config = dict(
    n_layer=12,
    d_model=128,
    n_head=2,
    n_kv_head=2,
    head_dim=64,
    d_mlp=512,
    vocab_size=2048,
    activation='silu',
    norm='layernorm',
    norm_place='pre',
    norm_eps=1e-05,
    positions='learned',
    qk_norm=False,
    attn_scale=0.125,
    bias='all',
    tie_embeddings=True,
    parallel_block=False,
    extras=['capped logits'],
    init='normal',
    init_std_qkv=0.0442,
    init_std_o=0.00902,
    init_std_up=0.0442,
    init_std_down=0.00902,
    init_mimetic=0.5,
    optimizer='soap_variant',
    lr=0.00339,
    beta1=0.95,
    beta2=0.99,
    weight_decay=0.063,
    lr_head=0.00946,
    grad_clip=1.0,
    warmup_steps=200,
    schedule='wsd',
    decay_fraction=0.949,
    decay_shape='linear',
    final_lr_fraction=0.0,
    batch_tokens=[8192, 16384, 32768],
    seq_len=512,
    doc_mask=True,
    train_tokens=97240000,
    steps=5782,
    dataset='wikipedia_en',
)
Each number is 128 + 32 x the weight over its row's rms, rounded and kept within 0 to 255. Layers, rows and columns count from 0. Numbers have three digits each. The size before them is the row's rms in percent of the matrix's.

# k: layer 4 attention key, 128x128, rms 0.186, rows 118-127, columns 0-127
# q: layer 4 attention query, 128x128, rms 0.197, rows 119-127, columns 0-127
# v: layer 4 attention value, 128x128, rms 0.157, rows 64-106, columns 0-127
# o: layer 4 attention output (transposed), 128x128, rms 0.147, rows 64-106, columns 0-127
k118 117:112122120095151165126100133152149132132142116077139137090107108103156131144135149150135136075149150063135115118080109110185201143120099150091105127080119132128144062080164085164114126140187114087125168106146122124204154150148076156113142133079116146201128199121122116179102171144103123140134162106157074123209113135115169124161198082170136123151125126092135089162095159064095200150125
q119 110:172124057146138131144065148146154148133148220129070161128106077083107127155134092078102103138133138125106140102083091076106137073133171142116176160149062147091143160071105133119122102085147126098141133107160120096120160067154125109108115134136195146105079152118131189101091171115114160133142108136036135170141175126153160142162143148153104084141101180127191137119157151155148097121079
k119 112:180149101157116081170109151097122085095130120091118148100136160114147100142187133028118110096159111122147137081114062103090100086058110165146175113127128111066140148129158172157120152117146133113146131193146053077099111110122161119118098149180135139165129113124106170148048118114104128116100092124171118115117094157203100098144185144185151094103125143105178130114150154100163100176099
q120 113:113071162132121139101117111122097129075097074139049051133086117088142139115139124088144153102130065162147141167131182070083122157146163156200083071146116168091156137107139159117110122127110197087150136089147176138115153101139140106120100195131127052152137093159185067108084089145148120118114164165142154113089177158108157104132126124134126094133154130143139165104149127098118063085105
k120 104:124108129163056155139138165136019151117118158123138125137116163144120144112108152074103119145144116183158168153135124135111071205149053180191111170146114082171141133095103169133093141094093150083146182104096168071096120172127141166114114109182092142145136195160168149136086175156111082086135118129150151112124129104108120096130131139104083145104110113090123121103133129158170089065164
q121 123:137082090153150066108150097150142094128183114080191164125162112117078128141145121080131114172181135111175130169122126190134125103143135106050079170077109133113115072156125087134095132116143161158098112162153130204112109156135129072150120115113146156113140145107135143098121127130152095126163169092140118179115146174168130083042082084151108133166169143083101187147146165154114056129094
k121 121:113126140130196097168076154131153085103148186146115169130093109151117157170132096121107132154142135156135092156069057151103087094064135087135110071146111107132146109177067148119104143106132103171105064121141150212129084169127116095142099054134138166090115124099147131123135101110119161105168147139070141098141108134149158171070121135180127171058184144129161148163098115193132144122163
q122 118:089088187118142137126103082134136134159159097078162145137189126136161105125135154134115104134113156142128136120139148147118185090094112164148158118166198105169165067066141104120186127092100063122130084121047105127112137149070123120169170162067103165090110088137094095129208093169198132145151144088092126126089130125098131145136090075069146120115161080148186148133140115129139126155156
k122 111:085071157148123133105129111167143075163080116144133142140186131117152079140086179182157182102114174163056159153084123150122173117136148085139157112096069100109131148131088075129125163149111170194108124096037123145104147114123142130175076106120178130133083104137133097164162143094136112123135119145117065128183130045118058120106110129113154113172114084125157075139100107092126132151135
q123 116:126131124156110117191173133165187090158125135168050195159170166092187137105114202112111167135162122110135103079157093112079167113133168164132161132142112126138172152130154127130189113212074153099163193159163083123119094091136136158158105136144139110151087154146073175121101121120121179116165119104076103135135119191107127133123157085162118090118120108090163153106121125108177140081149
k123 112:119215044121096122105141080118162121136120135117172162126148172147130124135136133113065135117154153108125167157100124090094132136105137111196153112068158125119136103116117127156110141182070115121180166142161079118194069119077049081106120160194164101089092153149117119133068098130143126130139106186133083118155153152175130159171164140138092157150130101168147125082136109095169079091149
q124 113:102183143115042135167124183084178085159123174121118085140072163137105123100152126097142079163090083143087117146162119159134088156143162136120137110137119195152097139127079116155129136148116164145080125122121139134137089064098115108151133073155126171152131140128142075112104056146112149136208134140137144170093117141178129141154121119163083246106127115076105128144097127112066098147144
k124 105:113120102121158089091162148088084072101102126130179070122064120106128170181080158136175102141119159086140039137159119182172159128122112073110115140123093144131130145143080140133155074145108162151109119083123126145195163103149113109120117137170172144133215146093116168107087108159127114157118152140168108120051139126113114178144119138137143190065141137093087136066126125177174127097119
q125 113:100178139092156156161101208109153146077132057170141191083113140087069105106101134182176119149154139140111112065110155122104114117144111145172142094131082155135121174130181132104180129129094092050137141123111099143131181150142159131150170133112143109103133060091144114143207141095074167131091105132148147107148157118137154080152094169147109136079176119094145163150111073128107095173108
k125 112:097127097139103115157150131103144132110168186059089118120114140143100055096115104147148159154056059185153151085129175131173170122126107149159132194136104132084177134102143089153144111132078058164157108087111130099106061132177115068117089141156174115120185064154159133133134086076137121107129089170122133117133112125132107126110127071103130129108112124075149131155118157062151109191124
q126 128:034165069112082098135156112123114155108117148134135178125079162137157157108142135166159149160139149118151102174137087136159143172120154116129121096053117142136105144143139111147121074160084087093146113111201105140057112132111141130185186136128126114139156032110102145091125136083123151148149101123176180169124136111166141161076122150109071060119131143099067117115119112169123130049120
k126 116:100174103104096075122151146160117139144093164130086153209107100106123108132123093150114152171104074171141113161149104131140091169104121125141128165158093124163130168144121159146120056141120132121126148153133120130143079127072081110144132158095150071101187113158139136082147055064104213161134092140178113149131181160140131129140150084128134080120114101070080089178135142177161104045130
q127 111:100150127102113135079133108116131089130084122116137128123152144179174111124094179107095212194071152119120108157089094175140125121085161135134134160104104161097072084144118116144057131124165112110138113160175154158145063122120137116144136147099055109132123112095168132103152130159092122145167120102079117126034078158153099137101172139176152099074152173090113102172099125155091159060173
k127 113:135164109100152060078154076139102069147128160130125175094103111153117134112133094123077180119143138098182135158111125170130148189097139116082126120178152110117038149143149116170094148166141167119165080106109107178167026122157091136098120164082132172080126131128122116135130177074110181166157144107155127170161154150120090170122074166103109153120120147106146135129111144152119160066082
v64 100:082179140176161108126136107138159138151126155104148145095131155087175137138139164159186093118179113083199079201130172114140177087106097138153115150127114096072111131123193103093171156100118149085146084120160167114081135132116095084123200138125188081128151087158163196092145126091113070101157111091144066147108098094096111120177152128142085151112119143108160110162154155140106136079133
o64 107:149166133145140171149134169123118110162095111142167139151080113161155214148111055112121100149158194159113112120117129133157155100141167069123145119149136138112100115168200121092109059113158131137065136114129114120175145124148141142085091083130150159166191072122113082110124143080136105094172125135138140154157075072090173087152136126077148066218177145091158135132143093101131118148098
v65 107:143173141141149188167139102129197159048123153174145149187127130128091152119104123147177168117151107179135118172095118116113159094162100125063136155144097118120165115200127143163107159152125088114142146108125133124099101159075176129143156130105097108149154099095073078135102102079145152062100151121140163057107150080108098114134177163097143135140150087116141080139029132152114158184148
o65 113:139112177143106162135130092159140107150112054108150125145151103079176102140166156124142157151150113185133088087091155141143118146090046146097170142163059061094176097156087159118161172183132101154135094122076168139189149156121120109143070112090119150099112149129065113131121075172110157102163174122076194097112142144153108128117131171156136154161133149088151098112065105131094092130121
v66 112:104084068106084152096097129173103177160108090105122110085088109106215091119116136127139170117158163147159141141197115180108120145107160136129164152102136096078152125121176165123116137125188162114097117154121188165130104147109096115025117097118103162110096157142109129107152153184163099141145119092166134132086114130135062138125165085193084115124126152120145183151127125113105208102176
o66 123:175089119113164174112139131056133175107101183147198129107146155119130091115141113094144131079108108132050130117159075084140116141134121180147149073142131164133120181148088154133073128062161111139141123149163155158126129056123151105151097073146061134155187171114152052113124173132093073177089095081136119143160139145154137141153127147118135130130138102117169105118212125130092144134083
v67 108:125167131156122154142146118199146130144082146136069113114182158196117095125134182048042156161098151117126165139109127180187119106124149117151096145093124135149121100136119091124131161145103107093133218190119141170121145101159138136111120139122089197146123123138133149145098163155137123137237094133098135096121125174141145128086169094120085069159092159095098198149152118158143133131127
o67 113:131121116084134108165118117110137193028140160166169089067168128134073053120153147179103160153127091087157123130125130115068151093127172137125077103117149105142176116144162078190122110135078099126107187136138157129114148117141143062117120127185134162176111154138160155113142157168093103141063107134144090130174172132080148076175137136102147086144142078101082167101118111111135145165124
v68 103:149164103150141123183148128089146106185156096124104136116048093153130168161091141133105084137141121093161174117164115077117117093080145106137144114181127155191126099142115122100157145167184080080170166123114196156091137071103164093110175138157097124154144121169117095108128133174117098091131118140129184089117084169163116095195097133125138136203121162115115089082181145090077167128091
o68 110:141152174103165185143107135092083123148188103164070104097098151095111135068109105144161134101164151131129163069111131078150091219140092100151130067142087132109101108155144122161109111142106173172119123111144101127127169117154101124064106143156095056163139182131105122139087163103168111094133110148136178117114133174166194114141116148143112091128110181174057123077192148144112166113139
v69 106:102114114121174129118137089101142148171119120126110141170146094156117158213083104133060091096121172081168119110114090138119100062158098110165199157136132085149107132147091154122145080113097141116073163123084174078144223130139087131072105110143128112133104131136110135052102091108123127089099116088109117129089114076126185147162117060146132144095109107110174189148099157142144089165113
o69 118:126156160120120144073108180109154113144163149115156100213123146107098121157123121164209053130121146142140076165176081144163118148154170093153071081085074149128113092111132130162164116116111163103143137087147142169138159102163163110177128118121143142125172084185074152118107050121104109169148098162207147155154106126114139130086143149124083161077162145061113088104110112150147113144145
v70 103:125128121079132201128112120159157189113109130086107128079171169052113137097109151128163152139082195094156146102141182089145162210068110154182125133083098090069123140126127149173121078150114123105140173107139127111115147151186108088037158148097096150154127145153141132120110135102165134149181164096095092124083170073134113137082136169104116128085126122163132096093146160107137106134092
o70 104:170129062139166120160153149111177142143137098106181134061106157122112145137105083153101162098106164069075128129089129106142167079130139142138159108087097126161142142131131141097116108150122140089096125127077147106214110114162131102158128058136131150097112164133108035189124155139141090166109067118138188102139113043106137100119105114127142166090069104107138154122078089067114159170126
v71 104:145065113152125074146201077213164156104142131137128098111100111154103130164103104158136144126061100123126120138139170127070153136159130138141079119161123095101106131147160171100108094144132096168129123104183129127162166103124104130099138100174119136082120136117133146146117093170143074133144107154131094067122127120118166166090123174163192073141200140154138190088122091143179231163111
o71 115:170142177132191116150144125148189064112137153153107217179137169191109138124126193097141115143135111106126120108151136140079079075151089116118087107136148131145123128195117075141177109193091097146111104133159137172144148101147115119160140030164163113123164156150142086138094141092087181115098136168109126208118086139138122182129109095169108159148114135165115153124121114105117079102133
v72 100:101095163148118117083133131199129152072120086188139147131089107178099138109181098167169132184115159103143120089126163139141094149137126110106119126101187154138126159141168160164206157142105132143154146207127159070137114147142139156139114114113193113126166078100113110073152122098125099128161073121173179063118157063096123110056108093113190141146152168136118084147126130119145100159177
o72 111:169129113083142130144143087142053111188151064142146147174169115149202117124165123116120100110144144091085148151145196164149118139176145182161172144115148119082110117091109133095110151196110082133115129126111134096115096113157121133146137136088126219100177113122075162114178065049078120131138156118154137114077155178138092143099146175132152088132064140109130124114175090119147100120149
v73 103:109128119082172122145093143117110093124136148116139117135096139187169101079107132113219089116108165107134153136125089120172094155151146149130151097154088115161142168073147104162088159153091123120076154162085169159066171095148112105138137124119101108086124159121112105114128134153168155136112122161116128106104162122169176212166090161168039139101162073151078181105091129186120096060102
o73 117:070088139117060119164118036143144078106146104045138139188150129103071165155170113163116207135130085116163111132125030107150080108115137126060106050068121145134144156123123127121154124111097140138139106090080136145073127150098137128132126134140074131142123134146110075097116107134150096122116122098154136081136116101162116112131107133038117137110161096137111125119180118161097155121089
v74 102:116128115139138098112121116164161090190145120132078103162148124075143046098069134116144161153130116171114158107127131177156115131169119120184140135121127155106094110132129176138132091170110134159062109109148128175105145186139116078123042052177096148113138111150114107116127094180091108120124105083091141136110095145154118157253105070129136095142126140161130073170139079088130110141130
o74 105:081140119113163158133094156127158153092164161108126143135125179119171117065179169155135116130154154127118178164107123109168119134146073141155163141154103154177165155132094128186209114102110088178122124092129091118102144086116138144155179118090133091079174085148099086145140121146160139139027102152111080091092156109108076136184096118088086080087141102091139101092158082143066130150131
v75 109:146146143111147185136162111103166137102104109186081107121173111092148093144126089118115109082153087177134087125182191200130121124147139177099127127101192116127148080075136076153119175195111178145109111152084081112089144134107105093104128178136130106122131162073202118185136083153126116064130101146094117114171107141100163101167111085116078115116151163139143151107102091086174107093162
o75 116:029139072136103145156136120089163119106119158121111116140096103116112125174162166105170076081114098169183127102101119075110166066170056098115184089169147132111173158114125141151130139176158087174134163148124155120126200113036138099057145092101128156128073110143176138068149166130127110137134171137127108104131140084149139146133097108115124103149121108071150096081115106121137092114144
v76 102:123087113108117150125097174132208156103057137125099131076103144147183131102088147162148072201129141127150104171135052167119154140138227165118091148080114193149087139136192115095105104071114088103128093119116154145161106126133138084156141162160124096145112100138136174143091102173157107132092116174172124124145150137158097116095140135134101142107144133175090101061105130175126074133150
o76 104:103143158144109133129145086144142102164127127125170107164104145085106164163141079111076132063124166110111089156108072113061199120192088087107146128152214128110166103139132126139127115117134128158035095153161156161132125148125130133161137066176104148125059187093099147137095071159140104095147162087092057145113090186148153118155094123147149146173162107163128114123162138094141142107134
v77 106:112060080148131173135163101136124152102144177148131110072144156110171118107151122130114155128134122101123105123183127069130113105151135135182097100135163109201139138188119131087150098165051082166156106145097083122136133143124127103161126174102098212170141100062080142110116134120116133145030094128157078130130183102154130100115093136160122125051109060110141174117145119081125112136092
o77 120:189130170135150181128154184122143161091112147129100105148152176105108157131172053132130144118156121110192068125105156146115132114153110136116101166129089111122109168133120117125092093139144179140127126139129187113186097100165099171128184153132148178142058094095139146135093074154104141139055212124151134125132093090183105105146104147199133157118150071142089129137135146106160039086122
v78 097:132137129087119185149153113043163091106116109084119128159152107134167117074156170046119171065152139112128150109123143152124143114157130129092165098076073104148078152139175149127120116125140124130072137134173093136139091071100163172145068178141085066114090116143108052121141097132177132168146096139110137146118088150122162122170111152091104116119053098162112139076152077177161128156134
o78 101:107138208168092106173126087144196148145146130103151185119133165120115144178157152156107136137102101157183157146173118115130169138087136111140086130163103125146132152183095139062168081150086101129113143154136049133128179070093178145105157174121122080124074147150135173092140172140105106149122140146081087163086129164078165079122124171156146142115140101146171062089145136128148128156065
v79 098:125121076133147130124048085119121150139163103109156099176109150158103119139141091066180129136108137137154114135106125120078152191117093086108145187121171061102091051170102130096106136165152131111109120132086161149172147129070076118125149090105164114142141140124140150223184111197098169136153152147153112087149130124147131128064116098125131142153193094160164126164108069112090142155089
o79 110:095112097075159179076161127112133141130184159088124122171127159130145107083117163126127168112165073105109049044121120112154126113106153120116164096122107089131107149187156113067146161146135139106151173142127101135117146123095149160168161136131133149106076120146127080126170138119075169095126089162146098097154045148149135180122150091176133102146049182139075167139088115182093144094163
v80 098:133081096154136088112129178107135094133158159166111126123114117121120124113061146096071142170106152114126091112072166133091138132118096163110129108117055121174064097113155119073158143138170128119153128140120142107140049144105173167197165147073113114111144110114111112106124095126066096158139058214087130171147097132071099125121115135113146130141086024161166165151155125174135148132139
o80 106:144161147122091131145085112198103143149121127211150170137188127180109108131117168152116140125150111122145129127114125153163165174109108076090137167157131071138091180134140113145089080165065092123126102123117118133126085072040147163146173199126150116167144091102117109084109079138122156079112121134129107112074073162111188097104130138141123098156180083157104104150092151164172181088130
v81 103:117103110093180116139118157128141102123095186156114188097061105106163095175122114078085132150137117053117138146109112086118176139088156157144152141109151111098136107127160156161062164156178132145103143186038091156188171155125136041151132128116118124123043151084156151134140135146144113192152112130073110125104112148151111111131095139151160160094157089098150094092149109106109150076158
o81 120:164115046162193154102074112185114168121132169105124140129098175201072188133155119097110078123143119136136094128084090110132177106145080068071163141129139087159133070139097096108087166134149148190131118147178163118092151137095111119119134099143134123115123128088172109115079118163110099136143076081161141043112134144173129107083080144137098134092092117136114133149176178148132161111128
v82 096:187118116042098108099163090121088150075135151113182138074117127128140105133178078100157132152143049211152119138144082149164113153104097172230129094168133076111109144189133183152106056134148139177125118130120102162097118161128085097126169105143143140132142121135101132113148138131098170145150128192117118173178143112104119182102111116124102085098143103149107123107094122134136090154083
o82 114:128146090102108141116124111135147147064054149153145138135107144115120142117120071126131156097134111107152106166080087139148115097162062195127168133107111142142152145134090120118181090115111128101143127187197148159101126114117125148198135090109184138149109076157133097126062142075142180143121157083114152104079144087166090212043136120138153162099110139105100178142106131163167105083063
v83 105:157133143163104101161096116108148161155154133075148087192166173077136170189070088065135120109111139120150177164185164075192138114159103111125096165109109099107095104145095113132111166133127107172137130126096139115135170113120121148207156162088137153140150137131147135107136126139083198137175136084158122117039081140188123068118107076096098182126130142074111131096093154107151121107126
o83 120:140162107153143177140130129090088156196164139141104119148079084137134134083122092131122200165135114139143074115164112083148098114136137140096094121075053104085183144123162137119142137167162176082144174135104152121101151101095108182073159162171146134061152106122167185121131131175135140087065098150175164189162168146125121137141155103117146141147142111097126087138087157124134218087109
v84 105:219084155118154142155129184163174085110124110158140095127117148155135171141077140162169127130122119088147165161066169132085115150035120135136128171147143118091108056156088130110199143114204164153157111105101165155119132148124126141150051115137154150131093157125107072122166135136090139152089097103078131155120137135083135138147084081162125161116135132168111126133069159069119077158139
o84 112:089158106131109171119090149133131108187085141155120101139177130147137122060091126138160115135092153091084082192127142171145105134090085121147165136129150093122016074120081139169115159180119153178122136126084096125073146096067083131086122150080106165091138108139129092130125133233161120115139114094130136090113132113134136169105050130179129113087111144104097121166104136118128145141171
v85 097:125129160089105167205131170110097133098107100187188153161053097117176127137144156195117092047120098090067173074158122146108169128173144150173114189149094154182094097165126144091132104074129113099142176161147116130144126127105104154123190127173076105166144102138103140163140144076137179124152110139129145067116160118140132115120164107130122098125087113090121140112135173176134164094148
o85 108:105118164109120151126168164137077131157081035111102158076140068091122154131155083132119110131115109132122180124094071054069128127091126157148041106130105137161136054181166119147179179130130111136133145150096159129159147102162146121120073081155133059186107172132143178117130085124094158172144165116159150116062128170118194158121166131138137133142148114141139128165120144141129116132095
v86 102:110109087161077124155109173149123136147140030168136177100134149137149107115167135114119115194122155088174137148087162075132130051072113119122125160154110138125115146104149114079134177132167145088098132071154115080187132150133115112066155146080139107081080120096080141136131137112133090128150134136099143103126207109158035099082115124060158153102119143072134138117108145071139137142109
o86 099:175124152063161166129149119115146160227100135169143134145141116170145139129091141079077115108144137166077154095150121108146141128070152139057145137126139106080073148085174072106074144111149143167106112150158135115212105102180104125089120138154100164143111137107088117134119169130138100164061113097105122120168106110126092127071112105114089132091084186116107165198106153086136173155134
v87 107:082137148158137079181197101095141092145094121102134112160134092209144101107125149108129175107124100155143109124154128135149103125100096171124154087143107129118118119071124164101138135132088156129086187166126125167150158085095155090094148148132131166100182103124156107117147141108183111167115156096083220139165085119121093191185120148159112155122092115101164162176126123101061191072188
o87 112:141187102113119141128102093125156146090141151116116171095115134143112130057136172150124107117142099180187132082147114139174054150137162113154118099174047168140077172149109078100129130121123132178149166165114096125125104175156129130145102129120100078211186154116125080087161119085141050147143152118137173157170154102150121111098122135044139148119176084058136161145144129155108127127114
v88 107:104185108064092108194089132096149152129145113093186182162147135055124096142131215175126088161110108111084115154129117108156087151116114132181121125060196140133158157156081098176120172129166178145107093115135154077121091153089148145122146101203153095082109124124124097092118146183073075150125107132153110105144091141116149135101114101134129073118147109075130123122152143122078157162138
o88 111:116098120125103159171141156098145126138132113112086152138187044123178100139107086108118111146193156167087113163138112079097157089095123174200096133072124132121171120113125157130084133113151098107115109126131079157101149085144147143151074104180153086125150056133134149136076162104147137097163092155153130130121174146165195112133086078131096091051058154077145131108131084168151091109130
v89 109:085142124126097112103109097141082099053089120134195122100104109057128080145134137141070109111092178157177174130084138105093090227140127126090094149123081135127128145134124136077060091122119095150147075135103153137129141180105097135121099085086172152170142144144127045135116141102149120121115122148103160132109175117163120087098120171141158154108159129115115126084125122155061103198071
o89 108:115087096108151108154185107130166087136113110113144126133146156123141144133135182128084199150155105089143108171111178173163132140168168154186095120112141078152114152150090104121162117083155124119133093120087220115161111128179093158100109186138112121128062166136187107134153119137109156131125095060092129094074116176147090148142110058156123181087089144172103132168163076182099131155125
v90 104:133151103124163124133149131176075133115100159174077183097145103132120148153106127160054187104176138109114151079133156111132185170177169160138112098081095120109160086090146086107176085166126097115228117145156086075126137133168110129116102139141140088134143124130138122089147118106121121160068153130143102040102092102090102127116183114194168074095113164144123125120145188125172142139144
o90 115:078148079155189126213134192120134068198113106208139135117141142156089128151130128150151063104109216075107115104156177111115157105111103167173123128089123121176139142110137105140120122146108112144127166071141199144155115103140154051113088087130154116090139137104138149143173067112093158106087134160112135111137155143153120111117119146155127142123173056159166089140165122101114086136108
v91 094:159188205132081152125130095117128112168128166091164184145167105134131131175117087108175166067094102129095085118126195101103178079161208073099120130143174099157102120114100141085092169156170141191146090102160174109089130121081098176086125122162123135121099161170090164088125109084142170114123147112157153127171123155127173135156140195160104122137126080113122131120117118117099171098124
o91 100:080110142127126144065106128076154118130128142108073167157123095175146118122133140153160184219086131146176156126153096160104112134099074110117104101135052105107120096112126165082143133149148139096141113118180158147186121090128112110117082128116113093079130092131222112122146178103084152129141168165127133178109098052138179104128088118122095118132161203152200142116139120125075146120167
v92 103:165187210161105125166051122128162191066155089153076104149099131144113147100139126137102138160167125128133138098134125119147088153061158108123117172123133130147098150091129139135119021155116116052211124127129149163142139136105119103127115155125129103118156118120124097100165115066103179099125106175167143154162123136152138113100149154139097173132184099166077102116176217141139134119133
o92 109:145157060148131104167157101149153132111111087151139146107119132082186104127147015150115180104160115117174126129040095140101146136137084121086122138072083106135037099151193166153109148134135138107130163115130119121156090152141178130121142104121100123123152128124079134142155090129153134076188141117088139177126136161062138175088149106153152097088146159135111113146214156122128117083156
v93 107:148125188133137094135135125078083108141122196112179180167086131108090150119135127141142080153052110169142130131185119112153119125164105108102104084144068131156104196125109097158109130124093140129099153119125117102183154108171106162089080106104091055214154149131114132118135162150137117118107162130082080146152172174117107104099174164176118129120160140082102059075185141091102097141104
o93 120:122069152133156074133129106154137139110146060098117124121075078109111142154106137126136093124115085182164113145152154175134119143136120118142085170126120156128115095107095115123102120058181140099139118078072154109133151142121135143110127097141161104121121113140129163206066158110129146106182104159173195138054172128102089124142111096040150198107124094179075135201103156060112135128134
v94 098:093098125149077129114170112146093160133096161118137103122178116058121196127155097142110158116096116090146135093116125128088110127129171113146135201157154135191071115106130121128202132102140156210159100123137089160134146196141158114143147133174166173098109161205112105138117147064189152109132118131108094104134077110132152123112098105154053073133117129134110126167054071161146155119117
o94 106:093124149126100090055103195102117132143045163135167135090133137150143155093090125151125217176129121151141163168131126084091114128218132153165134091121149114159109150099122080150103091149137119084132136102169134098121136111189132098119148130080140113088088099121149056062185116119116159117123197165165068174095134095144152074113113133168096140103116109104151127139104100188122127107127
v95 105:069109107118196227102148143067140111162088134160118129104143104142112153050107125134133167084139135138110148161144138205108117134148144144176140089128194138152098123143068191156131141167135096099107158091170071145097071157096093151153115153126153127156130108130199143105137103121149128173061140124147159076094170120170130163166114134116124139102102121108174122127168178170136079090142
o95 111:080163097161097120111124164096149091090177137070087126073100169116133153134201135165106111146108205149120095145176117116161154128080120143143097158173092164129107150155111142135119115118079131143116125126123117147140084148110143143161113146086118132149088151115124152077128111140210104219149124074084095118080132119198107086101101227198098156126132073125158123152116120139134122089139
v96 110:089112143136094152090093152139132085087123184105085056112183155126097109125087128169129112162129122150120086154152069194142114099148158143112182168113137154145124131084122145137157133119159156106113148184157150123132120134174130078122171146102147132115140127184220108095128156191137150158142123073115102170114133132138111154199071090167158211127133162100058146112095153138065108146156
o96 119:089181079081022129112092083081117114116136135138135105142123138096111115134090097186185145138118155081055124200146095123138119131172152106134177169134113184167115177141132093168094077124198085176142090138124128126111086190107130148127169118111085103097132102087106138103170098145097082156131083089152115110165131141120150133139154127103172151115085121084128096146153143095138196142130
v97 109:101132109115141129174104129122151102202117075087144102123095147177098152147120122130130091180085107155135097113158161120073082124119144130107124142070145169125118127070063122100173142101211148148130164137125118152159087143143143104175103114113077147068139127143097095166170105107117124089104098160149116108068120158126098141113145043123070086155117130143114117132163040156071130128213
o97 105:139143094120079092153148134122081155120133094141142141061139080127148063032092138136146123107161105199164127094156149034127099146154101099122146100102164134104140184151090099120055120146121088143101175105141074191104125110063104122127125137095089107115167145140112140119106096120143134095104151130141065140145195154135172140114135168143112117118125079145118091151129090132096105128221
v98 098:126127178135137083138094146131144138148090127130096113185072153148133144150128141135107170084128125055088133113112106063097138121119174139107126038090181134169113198099125171167128147092105177149098070167172142125109079149099141182125065143149183098091057170142118134159068179143161128087134168149116091088149090124131096163178102158170115128099130171122159125159141114120118097108143
o98 108:120064125142168079129106167071127100170121187084071137145179167158102154156139149105118120170171136134137178144156118170114135160103176143116109111117192173101126120087074130128129143121142168130138122100172087118136119107078090086138096117078072137040127080091172164130116176121148097125219148187116106159107142121116161084118073150124124111081156108149153163100167119166148135099142
v99 101:119156106101126168147132144113153111122109120157127168147162106103177121140134178103151188134104053159143154107123074120135133179135044140144196095124121122110105093183126109137146221145099155117146125105206159098081125166134171110111060167075141114119156131157118159111093090118178133094056145140137062164111120137123134135174198176096133122136138090069072133131137146126117115111159
o99 104:153119112129098114177119167121211130127097159149154103121153093142138132187132128179080132181130118177133069136133128170131164160105102109220136151170127135091108134064164124119113109126113105157104136106141046176175177124117152137122132085126148087163060118138090164171099133219160159124133072153102173079110105122146089122119164156086120078095143142105116108135139132119070111103084
v100 102:092106076166150162118142125102155073144173118143138173125136122123167114099091100106111131156160081146082176122130131051152145091176101169156194134104145206156112156091086196178062126118149142096152163124134141124108116100100100141137134192129119097120111106112064093043161163141099051145151065116124088142163177100122131118172161156159101146094111123146141155122149111153093151136132
o100 112:194118158127109206157116097161185183138144158126108165145180133117124150121164138191145105103140151167170145118127087120107209124117087116111094179116077097145110107149132182101084065130132142160158116123142115135112074131143124146168113147134090148149173074138083189060074137108117118186137138165115135103142182106150171119099163131140110078082134096203146130138130127093132116197117
v101 102:091137152112134109184093150128184110122113135140151094156149178145092155148091064111120086129089122083120115132176115087171165150124140107173107148187169130136142109141112114114080113092106065166164139147185089102062129094062080125127158187107119093177159122158108134115188151091113082117086173161099121131184130190139115104129153084160080112170144148137145076120194076127104108144137
o101 119:084165119120145110118169117084136151096118087164087105138115124092105157060145082147109091124143173158165168094107116131099150173119113117154091180127114164130166081214148127124100101159133162112101160095158148122134144178080067156085105100157096157123128084174143149145142155095162163105136157177147154106089103123134133131070149060131134022178081131197124165158129106102124146097146
v102 099:149067121152185154153105143177118115087124079107133143137151133145157152187118106124165185099116162111112130150130139125147132130100137135124101192091098177136175085145137115063148090075125160195105128101084167117076095153106056119164157186124184120117104176168132141124140150124135110108092168115097125090129125075126103139100148158138084154097160141174086154091102179149028077163130
o102 109:076111117197107153128149107066135069183136116146185095170165077113073156087133117202145133122134162124073104130158129151113126098102104118152114100128105148173168131133096138123162162142119139157048145137084145119127107180123059123140077122144066189097132117129168083110127120192144119071130161107162112134155055122149182140110115081137147138116144132162143164167087075125082117148152
v103 099:154129095103131201139124095084131197157087126128157154153130161118083098155079061112135111126119119112161128110161092127113097089058107103041144166097154129133173150133097114086080099129122109117122075089107129123095164140097134119093101091136140146130149138135171123127132125091149122119090106135162148107161149045189150188126114126132144105142128177113140001124053117165104146147113
o103 108:112113129127151144111178073083145113142121116100143155186081117048158134083157121057141110113137120164084086161162103104137145171171117102171149133112079113121135145139057111089108108139142157070113090131134175102161170146129128107146119110106102137149077176131097132158173129112135130135166106141146132135130173103171110167144138123227061102075120225075135077119142091138116142088107
v104 105:157151187140154131087129095144072120121157134089115136210110120117159154135114165174137183107122150129115153126122073108095107179113120145088125130115190124176134146112069125091133160129129100180109157172081136194168149116054157126090144109154065165162114125142140108130171102113128100124136138162133084118126102089094107096136137124177059074069110136113108079146118159041133169199116
o104 118:101097153138191189110123121145108149150112147091103074019158134139125121098140084167184181134174115126170092100075141172211138147137090160130120107140131121183115113121090117119096209139155086138119141095115140088111150103128177159168095111106130105092084097085150111121151112105122137096199102148210143176119158141109124095194110132144138143074124109108121109117108121146175096147127
v105 107:120149101111180144128172094140076090084124118150094173129142128074115202089131163191092125132103135040156155179130136136129144083145163130148169159056122080164146152151136128101104123153143102137097089084075081104087121132133180114118135123142095097089120112148146126122149140122108138116164057101186143139226162164040122150111143142118123116157108137094182159119163083126119098119132
o105 115:163108152127057158097111196171082149095120133148145092108091089105070167129180137084143155128114104148105165162117143095140180146090081129144097143121140070125124074176122139166076091164112110113069075124091169132123145149165181080128138132125175138135168088132142134124184153076126140135173104135166094129113123152111150115104069163134148114134135121094185082125136173184106028123116
v106 095:096131135147104116164082121096147116138108096070149091129121058085108156093103138132078167108111110168083116116100108121112056115116144100118145149140129124149162114196118149131127180132143201180138185058141135156115118110104162145074054167117139193135102128114146050104100089183145167134143160127162105127165096139120139124106171154170078109109123162175124171172133183133073171095134
o106 102:193087100133107142145122130091201078080150173125164112114155109102091052120101131171157142154117140163144101117122116174073099137102118115143119128107085115123124084111113146157094167095157147128171128165157068155079092113135139151090122177136122129163106143140179067100139175188170127180163118158112158222155160166179173090137114118165132174077079083122151144152103119124126089119148